{"hidden_size": 384, "num_attention_heads": 3, "intermediate_size": 1920, "hidden_act": "gelu", "norm": "layernorm", "bias": "none", "optimizer": "ademamix", "learning_rate": 0.000279, "beta1": 0.9, "weight_decay": 0.78, "lr_head": 0.00429, "warmup_steps": 407, "batch_tokens": [32768, 65536, 98304], "train_tokens": 345600000, "max_steps": 5589}
Each number is 500 + 40 x the weight over the matrix's rms, rounded and kept within 0 to 999. Layers, rows and columns count from 0. Numbers have three digits each.

# layer 3 attention query, 384x384, rms 0.0317, rows 51-159, columns 0-127
504439510567567590537468480549540414547526540484519416499471452480564529493532531516508442420557448541433543453549463472412517486459428539482495495431451557483538521437545497437486456466448459594479465570524467554545545488611515511534524446489456491509473512541454447447497581509450471457490506504476463513433441531553504518540491541573383474427439466498540464489527507475509540502576
496533482450444526512561565475544551517507474546549551532488486507528458493469541425498568474483556425562593485382513505542496478524492495597481563501566520546483516489535538440515533553459549455461507449440509444512486479508384517505506553552492498491465488434546585533532488425410530512434437570488515458544553551493458470504534521534532523556490577556555501532545447471533517424488
469508472556553521439527501472507435542535425416506479514640432493513524442429518506485492482518523453534555519542480492480463474557502424561502510537509483543501391480498524479502482468469537507533469561493536509435477490489434477463506492526509465489537486540442513456492571547479471509503519464447498466474501476548477432495508561522544499502524503504479516507534487452533480510445
491568527536526572412496498491485456448478476566484567516568485500449456508419560521508397476524506439528554503471451455488551543539487584580535478461477529524476474513545541550489465533498448528487526490560531469455526453546483489471497481483502532480513477543493493423554474464423566577492503475492460517460589509490445507519493527561533520466421513516443532468532497505486456487489
445544397498526518439495528520613469462524482534593529503592567569506547479485536455561468492459533454566467513567453524513490504528481482442467519525398591620533436439520586494530550594506453504456487486529457454527487534429432464501559457514437450524408415475448542534485555515525532552424571432389531487543552485433476575540588474518555576430507432484526515511516527527559527543544
445517471502502485517535526519543527530554469544475492486481432519563542478455477483541555456512486502479478528524526432425557556513537513512475527576455488491515524521526501475426498543477483476558503570452522545580569480500425477503518490504484451499460540496519515478502437511482469430529419453502522521398505531454435511510478436558500537466473523502535475502553462506552520459446
511567493507525445515534522424579479608485500520489493547549536425444483437477507578409479522545445530467533529481497520416437455451470454553586513480440451472502423558476498500534522575421522459636464510479388565520483471493469519534484495555479542456532500508461446464534522550494512470466450448443463460441493501606540491474547505388471537581439477453482431542419587501520514527477
422594591507472545453504427553505507508552510468531476484515549519465493480422538517483542452431443483558573470488499558526497420457532402506523554512527486426427484497532476557526538473456535415543489465491614522404504539510497426481452523533545531521562532505574510459421507506540420488482469492515497512495475466489510501504541495429469514479511573576480509569544436494523521561486
466429480520533510514491521555531503552477480535507502593445465416523534459514532531526505520421489551512490566530504571453440447479484540493526514418503520496548474502508526478500509468418520494510471483523552502528491542456444534446476526497456482481485480523451516548444579594524485485517424506489477496499490480591528492495533483394558524493565529487524495428497478520492561496537
481531446480513560528483509479495451507541426586531532555552399478470435505446547552495462494554526449558500516510565451499404532534557528491470490569529454490485531498552475467550524533483535465480531527491520499481459523469479522533558423513523456408476498458455412503452480468380542484555442405490473522477511436507480441501532555467494526513488415492557518600477462514562466512430
461557502498458505481521497516466494520534508482405499507512477509461481451461424475550488468565545550526391557426556452518521530473512494551488472549550504514444554490399458495494441501504469508457475466514543505494476447446515484535541516474499484502553414492576499547467310394488518477507483531517465482521465524463475499453532470544510526515469519485435556536496377493438451471399
495497535411452505568453488557529523541521515466538458515483526443494481478520515487495492469486452520476477534470527585515472480481521516475582515517414510547442501438511551489457463436459532511542544428543490538476504435520462481440489460512456450484535548466482541463471576587520544509495504526484485462524575473545435480450408523471485534487587528472504549419440474471526470492442
466470477463510460529512497465403476444512434473586481571548479536462466523437509489540563500461523470474461495515518432525551444524585581557502553581577531542494572538566489396490450484524518497413494578546523493543474537527471459494558513500533503458596583430487461526522416418519466546526531568582530543524438499418488413567597432594501590483439463504508500556434536503534495493559
451523488475447497510501501494511517476461490521549484517501528476505509483507519475534516494513461453460458465497518530507501514528492452461498501536506450529515533567469439515460511513455489524491514529403505533477488480485482501502539445525498534510481514508506485480502472452475515502522444472480502507488499513444444513545513489522521518468519540523504493432539526524475478483454
486501501485440496510507536501553468503511502485507460486514487489493488464527448449465528478508514485530491496518486519509519488532516458483519535543541478497540560469532495546505522544540486525463534501421494542477487484510462508519475523521501493520505492504466523446516475458473523496541526475477517475530508515473495508554493508509489519458512526492506554504553487517476514485482
521524441485464591529512475474501510462485500495523496557529496453512490442477534413531482513462576507498530503493499534511542497536496484530478494511502477588516549533490439487490567480518511469541502562490471511542454483510490500505504567510480460481478486460513534496516518514463522490439433516516441498519477451443491499479528507509462552522498498493519540492570493499477490533535
556501531534498488521504430466498534471536502515490514481454493539468458532538536500500444488553522521505504531439472431513507505472480566548481548466474527462520532487529483455488523437465482482568494509574458524493472527514504546509468502456546495523472504498556527529465540466486429534477504487491494521481474475558532536439484538468469502527487483489467467495478478479528459567538
525482493467508485496533525545505482527486388462513506491491473525479456507463514480490533506493467488543508535522490528483496444520527553507524510533458495494537494548519511443531526488491480546489451511521487408449498488491458531540519517535539485506496531517448501531482528471525499509502489473541448522535471468523550434425528491466485514506453529510544460523478509471521468562541
518492510510554518526480554451501482592538492539491495507430485557510474546490568540469433464509508541541503490505473476525473493515510532496496539532528531468443544490530528460475502462508543502517500490546507528539550534537516475536479546469458487447440569527517496507487512502516446534537519507499485522467465500525520502464491478493535478520547483421469479554533496472519547541518
550506491428475509477405555503457485513447548565479506433514460586543548564516500442568513451479523449488516582522459482442512546491475549463494446549450499448447486518462491470518460512513511485443505522547552476557477462514525476469481533470487441547463443496454528506532512473494500502456542507506520457510537486439502455504513534508445517487375510520496484475482523459521476444485
495514412526508501494520529518506408530431535428528484506587524421495452548488493473483492620508498467515548482509513519475513549517504531593507482514566522559561558556547412419488539518454541486523492472468508472514557509472448484513530556560504446482494511447465515485533492528448438520518484508484471489518491472470484428462510453500537484496502500498467530544540528583540486526514
546447511573580450499466495489499528544518520510446519497415379510513500485494535467470520493482492495520470558481457563410505483496441606466472487513441390440493433499524501524517486442476479524505509472500524468481492488506499494499511438416494390425496488553483452537516414448573514548459516442422519495522512519529467500523488567545489446501452432396489479526455474426493536544547
531519488489522548493481517519448466504454487519473473542500509501553429500525426458512463504525538461433493547486490531427516504473479567556427511478536462506443610483545452451541526476422514512483546539500489398534462469527470488487428494540487508474479400513507466480541492421484522505509490515522487499539518524524472471501487498512501528527456491502507438491539480472483502488486
470590505499472508488489536506551500368452427503543503489565507495486512539470540428559510534503553411558519522529513477517505518530512465593481525503552510540545496524511452404511525566531508503488559510440421407521490539438470550543507549565449526565469508438511539525472511448427489464561470560530550530508533481476526403469600464501586586461425499559500531480554489524494383513482
529456500523462506503485394439485531504514574552554468465446417540503496533473511466487491447549535551511528457527495514406446457499510540443504505582410466381519498506544555439537451530468491508484523518511569463458529479519494482480466378481465423437501485496492443501485476454549508490519458450469482502519489480537520451509438538471493490450569462526449458509465445451501501550475
487456520509479529488557538501542483402475474491527472496581484501402503514459476460521519518519467478535563451511457409486504452493505447517532485481486468439559519472544537454499432482522522545507437485471442524443545512499509511518521531526433593547437537477543543498502533495438448463542507467500436562554461556462536495484527415485484490499451525486552553486549473469505472552490
511600452462488509513498443560493474507504554502555447553518531428469583474588465446478514466491442492464472485522473486488517449456446412437484446478459485414418458473454497565524457555486404484557540409458398522510548497544497497484518384463429526470448530498522557468488506544542550457482544559455492529470487532519529533546436494473400497526530502454498516522547547554537572526435
495526558537508465461570483434497476489525526467450574534472547527516469469511538522489425494506523480450494459442582496581579507466558452532489429485628513557504476484531447503441487529503537467436491503563491456507474589454471581446513484574539497462520487492491528614486458610498496505523450552481496446548465509496500506476467467433546532481523453548492466523489478518533512457490
536514483464509429464460461456512507589529499489504491564446481505559530530530523553501474578503509547466441435469505539507539549421491477379470504478550493517480447488493477613431544465537543539449531490507544548645479434537602556455555505377487467490570472510504454486586446541554568573478480493405431444497495519489479533467450473489427527492558532447472440430450502527474529426507
465580456478496531533518582580531502494529443522591556481526475491496495518388539468450593674494429452537568491510528435524501408577519482607449545559497560526516562495554437464516568490490501516507513449460536445491537516459431453512468546515489533516560499434568536533476443473524443444519437572503556529509517530486538450507615452543557543480449516457467488571592497518487439538522
467529540471494537577464534508498498509453395480507478526445491534474468503493474453527439468535435505480520457488424395555443392587448533559566512530495516471538509520548530447597455536536492543479428466489537461416543458546481523495498477585527474522475536512525509457487549479501433492522579443509495586510498473450513543494535517437574497566402480488588475554528560474441483547488
444495471449531485467512503564446524485485542428554543388553495532528493500503497425568591533462541426582399487535550486551506522521492509524429531528529499532477538542530519505549538480524483465496508595515464519471465518505509521517485539546482501478511461450573571529451435451479455447538576582539559548528566485423512429538569445574507590464490557556486471407518561548509422521518
463480572466498474525506525483438493487533458472355495434483493503496455501509536559428412480492416503455548504488571493537523457518506569487575541496540534525534502470564482492460492436465480495485464453518525481475548421463538495495526459474562542559507507572467542468541507458483415499523552510525522518436494487545512516412492522439411477530582503529476457495533456476472448652505
511450494514474448494504441505472500534577541549376462567467472466482463435544454542475477542519583563468439547495499516513493548471489492482534525465456488531476400535464479471433535478522504518458449539568520512517441497460572541445501514411545476494498508535446482548464453483577498532509477537518485491508540480550484557465500475511460524460514452481454435516459426495426526491504
414532477481510512508573443483481489533486512469469499490524544508501463481551502436519539495475466404474539508443577515468535472548533431520514472530539499473407499560453527452505548473514529490514491506538540566469502453413529520485469605530449523492540490512578581554446508505465455484509500551461488540543474475525489495509520495499495520518531605545445444588445440509513508504523
497557541472481460522519521494475552449450515472562505487494510516462499522563525434571499579464486448477561474451493479571458548554517466486477521520504548493500489609508517509573485491522427492516571462492434487497531417470396563537450498534451506581484454498505609545507537552473432535497560517538526502605505537405505486536540502510552505514436473489503573511504549570432486468473
459561454463537528437495492482480529429505540450503512534494487479466439532511488445503505496506500482533494492540472520495535454541526523566479576554498514506522495503511515448508552522576514513496562537520465504490497538446538507565503495479531533485555529426562481525450506454458512530502431416548537509508482464435508467496514471580563483532537481561482498463501570505582458543552
472428516568511503501494507430424491502470483463413473537469440495495456560488397501487477473553434521488525524537420469491489486480482588486532549516531468506528451429512453523515478528582505562483481509494442430496487444522505440478588458470545497497519493534513390505515492495541529490499483441509507549459465468494450524498418518429535401520494486494503459486509452507461553499454
485495527491451495556497459558481521521519564519533540470396491454557552495503506481471451447472473549467496467410532508463523537449526495462509477478501523408515433452493574487469504433450471471576428522473511513560493525522484499541429489418533502450429540471433375502482591550487542447479467530456528472554517515502525566477490492386437499535525489507474511556486450521515481473525
482460553526473529479566498472472493548462446403506500528498422552533483452459472477458475485524457534456418537516509447514514476531485584503504562550486475458533503529434452491526544500485540534448454530514543465493516483490527600546550527506481494522499497549491461530577500528494505506462520478568426452458508515562513527477453501503520478438493536503428524503503525442514481503478
514519515453459532489514539461532608440520464421492485450603514556455471396555497461517523421490431455525501542545511492531493474509513505492549493613433469502459509487442573373565467556552474519438528496438496451423599447438552430543491536506487480547474534537591509555443547468511421523460584469536469579483518494512532472431459503444519585535485482527511538544524523482492459569452
467568567484545528458537430482390513535456536510464539469535535563497475541469523486576481416515491532511419526454495459576485543524437498564521506512520539494460486473499481437524433562476514491525521489518470501451504495501541519492402534516519476541505461531522552443553408522506469507519521499517452490460523472410540526479501592519467526496434538578456480515495543505441432548503
538418519474425441529436452478535444532517500496487520573546475503537566455528464473445512457438532591457465487492524529393522520423511494424529460442511530490543374458383462535429524479416550439480480484428458516565442562526584528443533475441514543407526537477409435504440553557598515449419495469448460441462520575561451602451397515449485464516483437490488453446407554508566572499478
481568486470432524460590478515459562402524492483564601454478508470437429502491504485534532552500559476543542489466479509547441400496498437526457553517427492422510508551483518573550586489477463499466510475509478497447497548514479519455474504482564535518486435522581615523506474510448487517506515469528479532547477510476543455476604505529497518534530477533449552498544511541452473522529
510520526504491439500544527526516592478538532471504513437477468527468517577562521478477472467513498477545444469574518562586525540516532439514466606547582439495540544456542449557464509495550465558506462443509488496549485513543533576507452488493455547567604455499586504414510524486469534528506553541413513552523588470504493416486463463594539494451469503481474487482514464472488471528556
511473475492439452564574469545497599419533493537492481513576575558509503502514435445556509480519532603524515467486522457509482546502468530512518533543518466535519471607528596480493446525518511533468493481481475375487520490435533498450526461529464529445518508444565479553490488450466519469535531521546570454535526513469501463481456608491574520446432429508531526440492567482450504579507
513471482476519507505443472493486440428436502472580450530577562559520542456518514530567503500491463445490496490590502568563518480554551488381515564518516497535522504526519513575490522506532544513495528516515468510512497572431472566485509426562520567489490413507471529488582544549510468455510607442501524479459498486436531538639498505461526505531454546472495501455531657536509532491446
514504524453486545425470440517442434522466502439540478517562534482514498556465540465522579457384436411508481528570445532558470460502506465518500531523474525532479483498499527483444483527455524539554441471502540509453532449507520471550516469529449568561500477457487505463541530464511544524485528422556496475473557523444468521521426542531531462446525509467520497485493583531499512515504
499501485519506531504465552537421490489457424443502492541550467515501489465520524485486549451457489411531505555479527559569515512531538478493479549485509515491522433497526557495545486539512458465464502399505469429470496532458539480477579501493478598490578546502485488501431565444474485442486560513573542551492462578571522503486564529440587486493432587436504533512444528515480499592513
467527474565454495550461535488531485457560454585451447516489527469450476455522504566445474489546484501460490514456490442403490580435483521464477465524427487451542439502488507499511492424492511466535534562461542533631525552485527550542535514485541463451469527502458390440484584496507561503478449459472503476491596523589459509498465466470571467530540418434525503532477473493559459498504
500484472488542554532462476532483441509481580525531475492535472468427503482429579601534546506449463534474587513421543567459489397507541514453487502516529488520511526541464515531522470496525491468482511557501552591525509525495444402510428541458526520485523504528460413540511467487559493523478477467437471440449517548460466507488553469507553604471511515527482453464486486502505515470453
474494514506465458484559556441477560454420491516536468465432525534526475538546535502502493462557524547438496499433450453537405502482520465492485531509488502386533548472521520563578455463548437478467466422532538486539532507508493536553494457514532506511470474448567561502529476514498544540530500519523494469535528486512536465505554483514546497492481505502527521474494539507449529563509
526490504468433476545530583465478493491554563507489475473467545512465500525467568568465553516510472558489529454460522533546506515513557531562517554483530508546474538479470472514466564496513491478566516488462492561522509453535497441500520507533537484518486514469493512498489507582437436554518560508548527513453506445502477606526519549519494549498531436503531512468516528524583505546523
541456477492506525466513513492492410568519528539472538535554499545525475497530489475463516458480461459522570578446508536485447485422568521462570460494527427469517469438499515481437447502474548518515494459593504435413499544521487596477521438553501492455488524567518523472483520504488512492468460519538415495498524506559498530538504469409390489562514516444421541536491501472562477535457
467480527520546513568484546527506478559542495531528453464458542495404520497539483527560423546496516499565559543469479449524395576479506491527485484521433545465548583531516493411545473490524421530526527498462479469467507478488462536561544549547436474491441485501457509538422518438457521444499499579599553576507532510526575474497496440469541551523484492531498541500517469567518429553522
454542455522491511499502499537562510524554573572582458445578546477516437492417546545458580562493494450526475525488474537481504444540486393620510543531475467582478486508443505575506586520456505475443448489516551506491490582446540445505467492492485544471482485472577594468490535464504485473472431538532506522443531534462495465425546535501515550475463467478531456483503482555481470525518
513567491457502502536565509549497524476497502581483490471472602484491534505500540482625482556498526461564513504440506493538505561544509440624498479563558470540450543571526512468539541491520529526412517527529516430443428406503429461470532579482557514475504477439605544534485458432466441520497547568537560504482505554533448444528554515587497569535418501488493477563487482526488435495515
546515452549516528524536559525449597551574516567531469486494539486471553604491514487525488521574499433490511518470484491434519540537531539575415484517497446463499511518468528466478505607508482460532595455600516549480526542473536436487509472543403450417517541496518474491489444452500474494460465473503453505477497559420471538500435478533486459443376495548467439484536522483475516517520
474407488552489504486460474527495528486508489490475583501603509498470479438489487415548522528560525536503484491530594527497498531472476535499509474504504483540501504527512613409519509562475565505450539559456391463547461447469507561525542400439491526445544499483393521457506490440503503526543514513492494512558604490469471531469424593545481501522429474522570469476422465462498535507472
481515529481576483459512480460525502396518490547452446491404512481534575502496515539502497414529476492456569462539436516446544571522532494501489558528431500431587501473497533495474546485448492540517541461468430454566568531523544517498488462473528523552494455524537449500598602535496495598460523429508468476533501525548525527609450512441474438446495458510501516385511554459490556510543
471561556502490525575485561434511536539518504518390476476543515533437530396449462542439438436487409518469568540487516550463558433486531528474450446514516492446404580443540495546487477513564558520499460598488452597539494461505530499520521368537504546502490507546411450485487488549467507437542532485509518436552438501467500539517430513432498485519503474513512490543478532513477522554495
534511505486504432574487478531560508568502493424418486432494510440463459480473522521492504539508492517456516555511455533466468460461461487601517426451585464542449479481544474488561420473495609517562546442498521488512512510508455531422458537572543498505537519541558543515573527439439468494488491491528524474493485486554467460453502449472472494462457524541548446452526461518496537480494
548463511507520449548588571422557444474507475503498520549431501519483504374481541571555497498476449473472551422502441467520490465490524515484459428503467496535526563552455540564512470530508501535509477497462476474421476521522422451545515454554535609457477548521460577572510567574536476515507532493491565506519466467492458496517519479368497525459410477335563523597452602487607532493482
501502421437428528559433601521445562518464490548571482514535495554486481505515546373507419486491530450501536535509482480532525520508533537515507528511535503483543519489505488548501520520510524494408484463492452469529522481493534505519532479450480511519549523484536528516447480520463533532533519570559506467526559558533516453536503504565570548535495474516444516436509482491530526496504
435444537519526542517558453468502525467486474470448480504427468491458574445536469529520444561511523534478527503485463558484456578501479438459459516515479496437533490438520506543522496514488450495499509473498505487431501473471483525518510514422476543516429542527525555545552553585517475558576466487440507460537469517525527537487458451425465433518521443562441579474574442471449528579503
548523495489494531450488496516527487463531530464512501480546424469494443441487468566578523532476494504455439486579575429534532467525479473566451529546541484503546525548458571448494496482496479493480480578449527519503506551454556522473473502568516519500522521506473526590464493500528473489461529531579552548491494470493506417439564475487498536416459424434506526552523437557491416460494
437523589529482521469480609480527487436438438451537506538512503489549505474558530559555466484482452477523517514474488526633449484512534462484517513541531561573549502585509559456541545540571520554431449473516483404471493494522405611537558502474525507536417538477484536527495560500429531503508516542559471524465565525453493555513506507483540534484414519478474494465494581543487479504472
493545465479483501494498571500529455479546508528500441509480522540535440520526515491508477524481529400533507559527556574472430538509462528452496417443514505519457467567467555480526532544515478482480491533462506492556437550486454492557523533451532453488453495475455532574419518592465500498477492570504582462453471553524485492464570459450580617476561502497584477532476516426541482530479
514537534458610494470528490483480476563544489485496492490453474488567457505490471458573477505456534433493468446500534498525482562515497458466561532545516467468495544518551488477457516533497527565464550498525516468449495503568526480514525521529468497511497454511554528451559515528466499435500512554487489523534469539474513493527446513492488434477502573481435468538442486476499518529508
527496512444520555489475468495541493525540551485506415493482505513527528500519491518505432553505550463579513441519490514561508490450481529517495506551457492492454455442518486552465541478519516461510529468567524534495505530514517534511559426510567455488566431490472560447552532503503505494521488472527447520434503440422494452461495474465483482461564513488589570449458548483469478561498
468454503566518560507426521495500575492519467508439518547475450501528561502565427461524441459527504455464544417537437513513453574500482486464534533477429597461528533476541503517504520478546464550480362428521457479523525536494471531487478537422440478563467529471555547503567504539450555532418517388403485488507563460508499514596444446532572445478544519433512495504520476467461507511561
525571469494544487533449455556504448561536493563507550588561458519520513476304516514507601577522522535506501514556503503523449443544549527508411490508433509593490494494441526466464444524484619506584501514531531530534541487513446371547511530465509505463541532505512432490538463506489470445485500519484475477468503553458464486514504548575519494486524458493553499488482474507515504528503
449579493472488486455472561469498555476430469458487469501494451462461507467553451475522554491562502460486479530476478469541489479553518541539488467496455588540508521480400495441546448497523559457502499508551444489489505500503512390482540505499419465473449454461481448530500542542530504502512503529477516459533446415495493542518493488486502498497440483488535552497488514489486482438456
528584483531498491465493446427511487513465461555552475450497495580435473511464545538519560524507516473525436462507498499535432424516570471521484509536507435473540472476608507495549501420559493445510566504476560487485514539477471499523513448533540487483518578504521513534539518451508537524527511409490517508448445515436510467526493559544546534456538487525482447474417481507535512513494
499417433568536464424466419471448409488468501578531479595487473463496558526428412518474524454560550503434434482584526544458429551503467521573606522444488439502485488452564474551502494473431556509601530561447471449497477539484549443476471486510531511487550518591451441459526540514479455429502453308535466524444389506566519513533425508471535455545510569428476487444533603440521468466457
502639495468420514577478520540503489394569479430509463485496546471456468537475509473478523433525537498495479514522482485498511358577549420532433505566514496434429503530485589488574470562533491471485431456448571500475509486502547408542452517538512513513610552501572545531494423480472528504480509533547564472507453551480485512480535416535505543485518561566489533477466405494462477518434
480474518505450469494455411500442481487472500498457512507513422494529507547487489458459450466519476534477458533512492466518528483483529564494535542525519535462443567436587464563482446480510492550504475543486541515473475516537519469513460418531534528502470496522511473456510466453503482553532507454506518475502444517503517469542507482508479554487528496467492483508555594521479511505529
477570544494522567432447463496464486542580452496506484430556467488368481570499500478534470529527516497443589524465482518480430546452551492520554515525558527525523497556468518531547424467495448520457456493454568532506589475552559496577459556521495460600484517576558494531500436529483444542522478559510586529502538484543632496525506433624480579483525481538532565491596435500490574462532
479479563486511541514454460481506459506573454499471498516390506520456502487447512525533488569523448554454549498564422528522519520473449557446483475477492458500455523521527499526546426501441543510500510405511561521520542443469477527513458482457536418480418487502508539520478518505474439581537479518490574510479502447498553553476556524549573578473493436445525512543530482515484562492485
485476548525436463493495415568457487455537591525541499483551517518565507463519561556578435473463521503474454432435506572443533548547478487496498548512504510452502456506512542494511460492540472486552519561532440540500489510516532474481505486482549517488532506492467470510459491499534425492467530430460553461460452507583541506498490566555486449531521442575497487453467499491424573527506
473468504525441462611532547510521528507428592441479465575483531505498506476482483534477561504565514459606504503507543503534458446477551564537467411538498460474538433527443502482507565528564485463451514566415493454501484587499578557534577493479481598516525473495503554470481519499468560499482527483440506498567537508477531480455459440495510530524422590526529488466546591431460489493565
463548492551462535486508459460500480535484506578525497512553546526425502621518508520520432453477509424510493476492523516475526488490562516445532479521490485482529507459462516570511471498554494441483587602407536521575437567535474529484482437579507497483493523476436440489555507521476601476500493515480533509512570523536471575573498416536556452563483530517494493543486579462539569458491
474471514527508490550519532504493558492467524500509525479527543506514469428614453487528541525482512500462475538544507478523445541477523479543558511511522512580489485519476551534566493444502477499465455542406457478536482462480494507538521503460493583472487522530478527528495564506468567550478531474510575519411495495468428536514556472487496503481448506508522485488542512499469499488516
508434549501480465465566482522445426474543467535492516490441451431526438519536554549564424521472488593579483495464556421497466535510474540478496551468447496452557521530443475546484483380482485475546404459444460467529522483493462493548550424536479567557446511470490547474422536508572468549514510536521493493484469554574593514546539489483448551572540512564487486541537522455484548540500
590543438448513467505470440570523529464478557410499536494552520423559509475450533474470510526529513535464541484497517538486567496497539485516462434467510552424457553538549459578490495519470463474443494497498482524453467486521538458430510485516500557419550466539543457519446450475468532479450503517486543448444500504439505470425478518527508544475476469441486515575453491517452500472449
500546533526464503456484493495526495475460467557454428536473462556566429506460527476485483520435524510444606543501460469491414505518548607446525475537449548452529494502511522495520431486577466508510459520487501516478550505510513504548546492481467555522507419492484491510541564534469534563551494431540477552462496453507532484530534514508464496521412489468510526437473488445516450508513
466523497464508460486521528528518476480522471532542539486487522460499532559467487493502468496438471497501464560496526473499544517531564526505493480507562524543493544522459429460480553535505555481488453472492470485543509567495483540523496549549447485515552571475531426475505549478521500484477539559549474507477489400456516517563534487495517467542449522508479443505577483515497474467541
469478477441507490513433449460549585454484521481579536491522535482444580464433535499505550468498539539471521433602459576395508516500539491489375515483553479377498502579551492591473516563465404466488498478375507510502523455508531444507524537517509469479518462558525483488496447516570511470420477466484450517476415523557500472538465563491542532543586462499500447549498530473487569510490
438413501478555511548482474498525525522480461593493477411436524520462473627559539564516490484491489476459517515511528462559546554514498431520519488482506450548569501528547484428478484519494578512531525576504523550478566515519510531469442419521464401460475533514511547476575510475523435573512478443493538535509561483431519522503510558556522557505521493509461474481516450491498508569482
537507440447379537474459535462501467509445534398532510530532558558548462510459493458568542487531540533489456500485499468476484448442518504430481565458489521474506507453506529446456550520544506488430526447532513418537437513438571515489577516466488575453478401572483519554516488438555542498443483526519466500531499492454457478496492452488563540462442512528525502484483591429449515430473
459482462517555527492463534531467571510531481567488482495508406440585527470485507535497502546444567425528478439409514456472480540509486493502469499458397441494449529504482459504509506461523524497538432438531485599513478525499480427517395507495467449514461529524492528443530526469503520491555456466482502511587542512496491459539513484591486560489543527524417511504480395516494470459553
521496548521518520413511481478554433545478524527555515473491565493444471458494532461457538419477548571491528447517470480511484482434453542528458493555467453465531534471465507522492497489453378480480484557459512487497470518529480535458580541365412512443465496504422515583474465564467484576502489508476542512493500517471468532481454544604444509479478489541451512520491497510469479461457
496466524519495433499489491530503538449474545468514446473518438549497472515485496530569485424489481461472525494478464468497450421522549560467553503468487499464516501469551498515491558517512468504527521481522496475487527487501485557576515517572531494520488525534568511469466449516529432470497537503543485525561515568502561462492481448520471507523474500546558479492548480500454512531473
483486447494513493555491498470523505468510483474495480544456515467514545446542432492472548533539505520561424477433521619490490492456499521458561492548472522505434517432398461546508539479516491474529447482506451517570500533477569491539498497374496579509484472456473486520479497527537553513438473521462485510440418478532445530449490521468533511473561456430514398513440522531530586477628
522483548431523516456530496510500519520452546530563514479480441485467448512499519482532471515463567454470503514478399483539506485560490545463511486463435529543462531498500483499508498450561484539639492507475501501515489469445463481480440549508510481544431443468462464454492516454504466517491484519564556520446473515477556520492511459494503511472525493553495549486545491484512499499518
458503521505538439546466482444499479486476511525509538477505495470516448498481584454581500494518549530500477465529426471429471509596515555464456469435512506438505490486499442508489563406491534478519584515568479533492472516472489570465489518569462513504429431537494508602456518489470522536515491532494550594520485539454479484492485512456482499559546507532491451485523440473493459477539
495516559479475538505596499516519486510468576561510467414508494521471437511499506482486488505462516473584536484507541446543548566473519521488478477479514479576496530572407481448501465490454431461523546451580529459481534496512449477523496579472453496525490460553534566445534515444473505536490514525570410544513564467471530478524496402468474520530547504566475498584549426491456473549541
511474544505490503494526538542524507539469530562590428492530470467472498461520508542551535492498536535561484527497501524569474523525513448547553555510524440452496466511447557485556475552469399511512555518465557514499475528504507487537501511453560495588501491542468519499540572457450468496528549517490479606549444457513569512457473552480515534464552502484494492472480471537525443562398
540464479470479521512462509439464507511503429522566476486497504558473486603456493509523534502555512526503531470396488489475463429477485484488422487570449496453536463395529450547488506498539485493561527468509532522561504554557519532435503422519505516531488464485499568516460491504548569487447493489507538503504473478509493505536468482536451460515485481508523545478490603482476517504539
487525476509474489449472520542498458510494471503476498539472487498495528563538480491520479479452536486442482428461467464520488540461544533411525464497480547529487493518517551533496472486454507453546456510482517587541502471492528519500382449501515491452448453521482464497502416516493587478480515450481518476455463516527422465542425506425434493473398477486433550499518483505531487486518
529548558532469398529509457480514473459511566516384528560494532510508508481500515485485497446459543483447481541500483563450486501457531539525487434461557508525508500550489451577483505515459562499478519496543438433466503531509485498461514519431489596485570436524502438471485488527546515461474505491457514482499526530495467517482459592441509430515521486505551419505406498461468559475479
446549516452534560406559548442448445512495484519519492508492523494463447487433458476506506489474544463559536515514508524495482504531532481488538463430500489515469495442452506496513450477489512598517523560445494486486486476467520427528452503529508456501476475507538543424548537508506485540508470430458508511518438532521541491462586549478537521586539490506503492497493485562507512525471
467526499477542511518614539569447443489491542550497444509468514521485487553460484512498518475463495438554486493525532473532492505558535468508498476426525482499483484557503533443513470497536509505456426507456520437511534540532428536491539521539495496499480517476511542468495521444418471545478517590516546473466518472514561545570462550557527482511456553465550550500560435517480463572468
469533534486458549486543541550546434496537496448504497439499601497520529524499549478514498502420515459446512490453502439564451532456511529524566461478495514540539530503510532450492466488492446536487539518503485501436534483524532461498465549543529513478506603541497505555478471523514458514549514537535541530549487496458548522440492450542493488483473537536503486509578539508473439530468
525531502478439513444574481474476527534427443401559521465493532525468485521499502455565477500414522488469526532555580408531538487465513495483459539524518486478530498460565468504559513447487440481504479477498461457440482477533504536491486519553524497525456546522573581483535477540463492526460498508497514490494507605592502532513482508557487495568484519470513456442522486492506503510511
464492558453558495563552488473461488479528511577516579484435491500454542524564443476443519486492485534541412477463501502530499514465518457499550506491507562555456471555496476474520518559484560492501475477449583498553489485471476517458461546433552458529537542515471461526511513438503443528552480478481566587467469460468442470491458485517504440488579475466484487493512506524551412547499
480468493490541510527487467506486538469481448611505502489515574533480524486514450539512459490473499530465531490480545543500449407477524462502486502468520490511565522499467431532480482549465514526529424485464501522459477463531471531503580534477505478485485512498526513520452492552507468547514507546481468532495563495468488455488533516463526604509498491520555514505471494477469512536533
460500489533517484487471511509480370397531475507508561557442507499600549515554542513552486521532518529469485457529451593462495476509515517459450439449547509421449479536553532474533512516528515468464461500483521471549490448534547571450550545509504589462524501605451447535498525549598547480473462517557514500499462458470461462533417561420425472511507472516523445521475542452475483486494
529466478456420517507498573512516538548499485495459485493526549494519475495474448429502569487548465554442509537524525578466530488441457473483515498505512519548477509505446490539467484552482490460482432476479435485495549485524525540518523483525419541524508525566541468522511364514482532449493514503484483478476503513508495513578480506481475509470526497574472483563455495475535544488506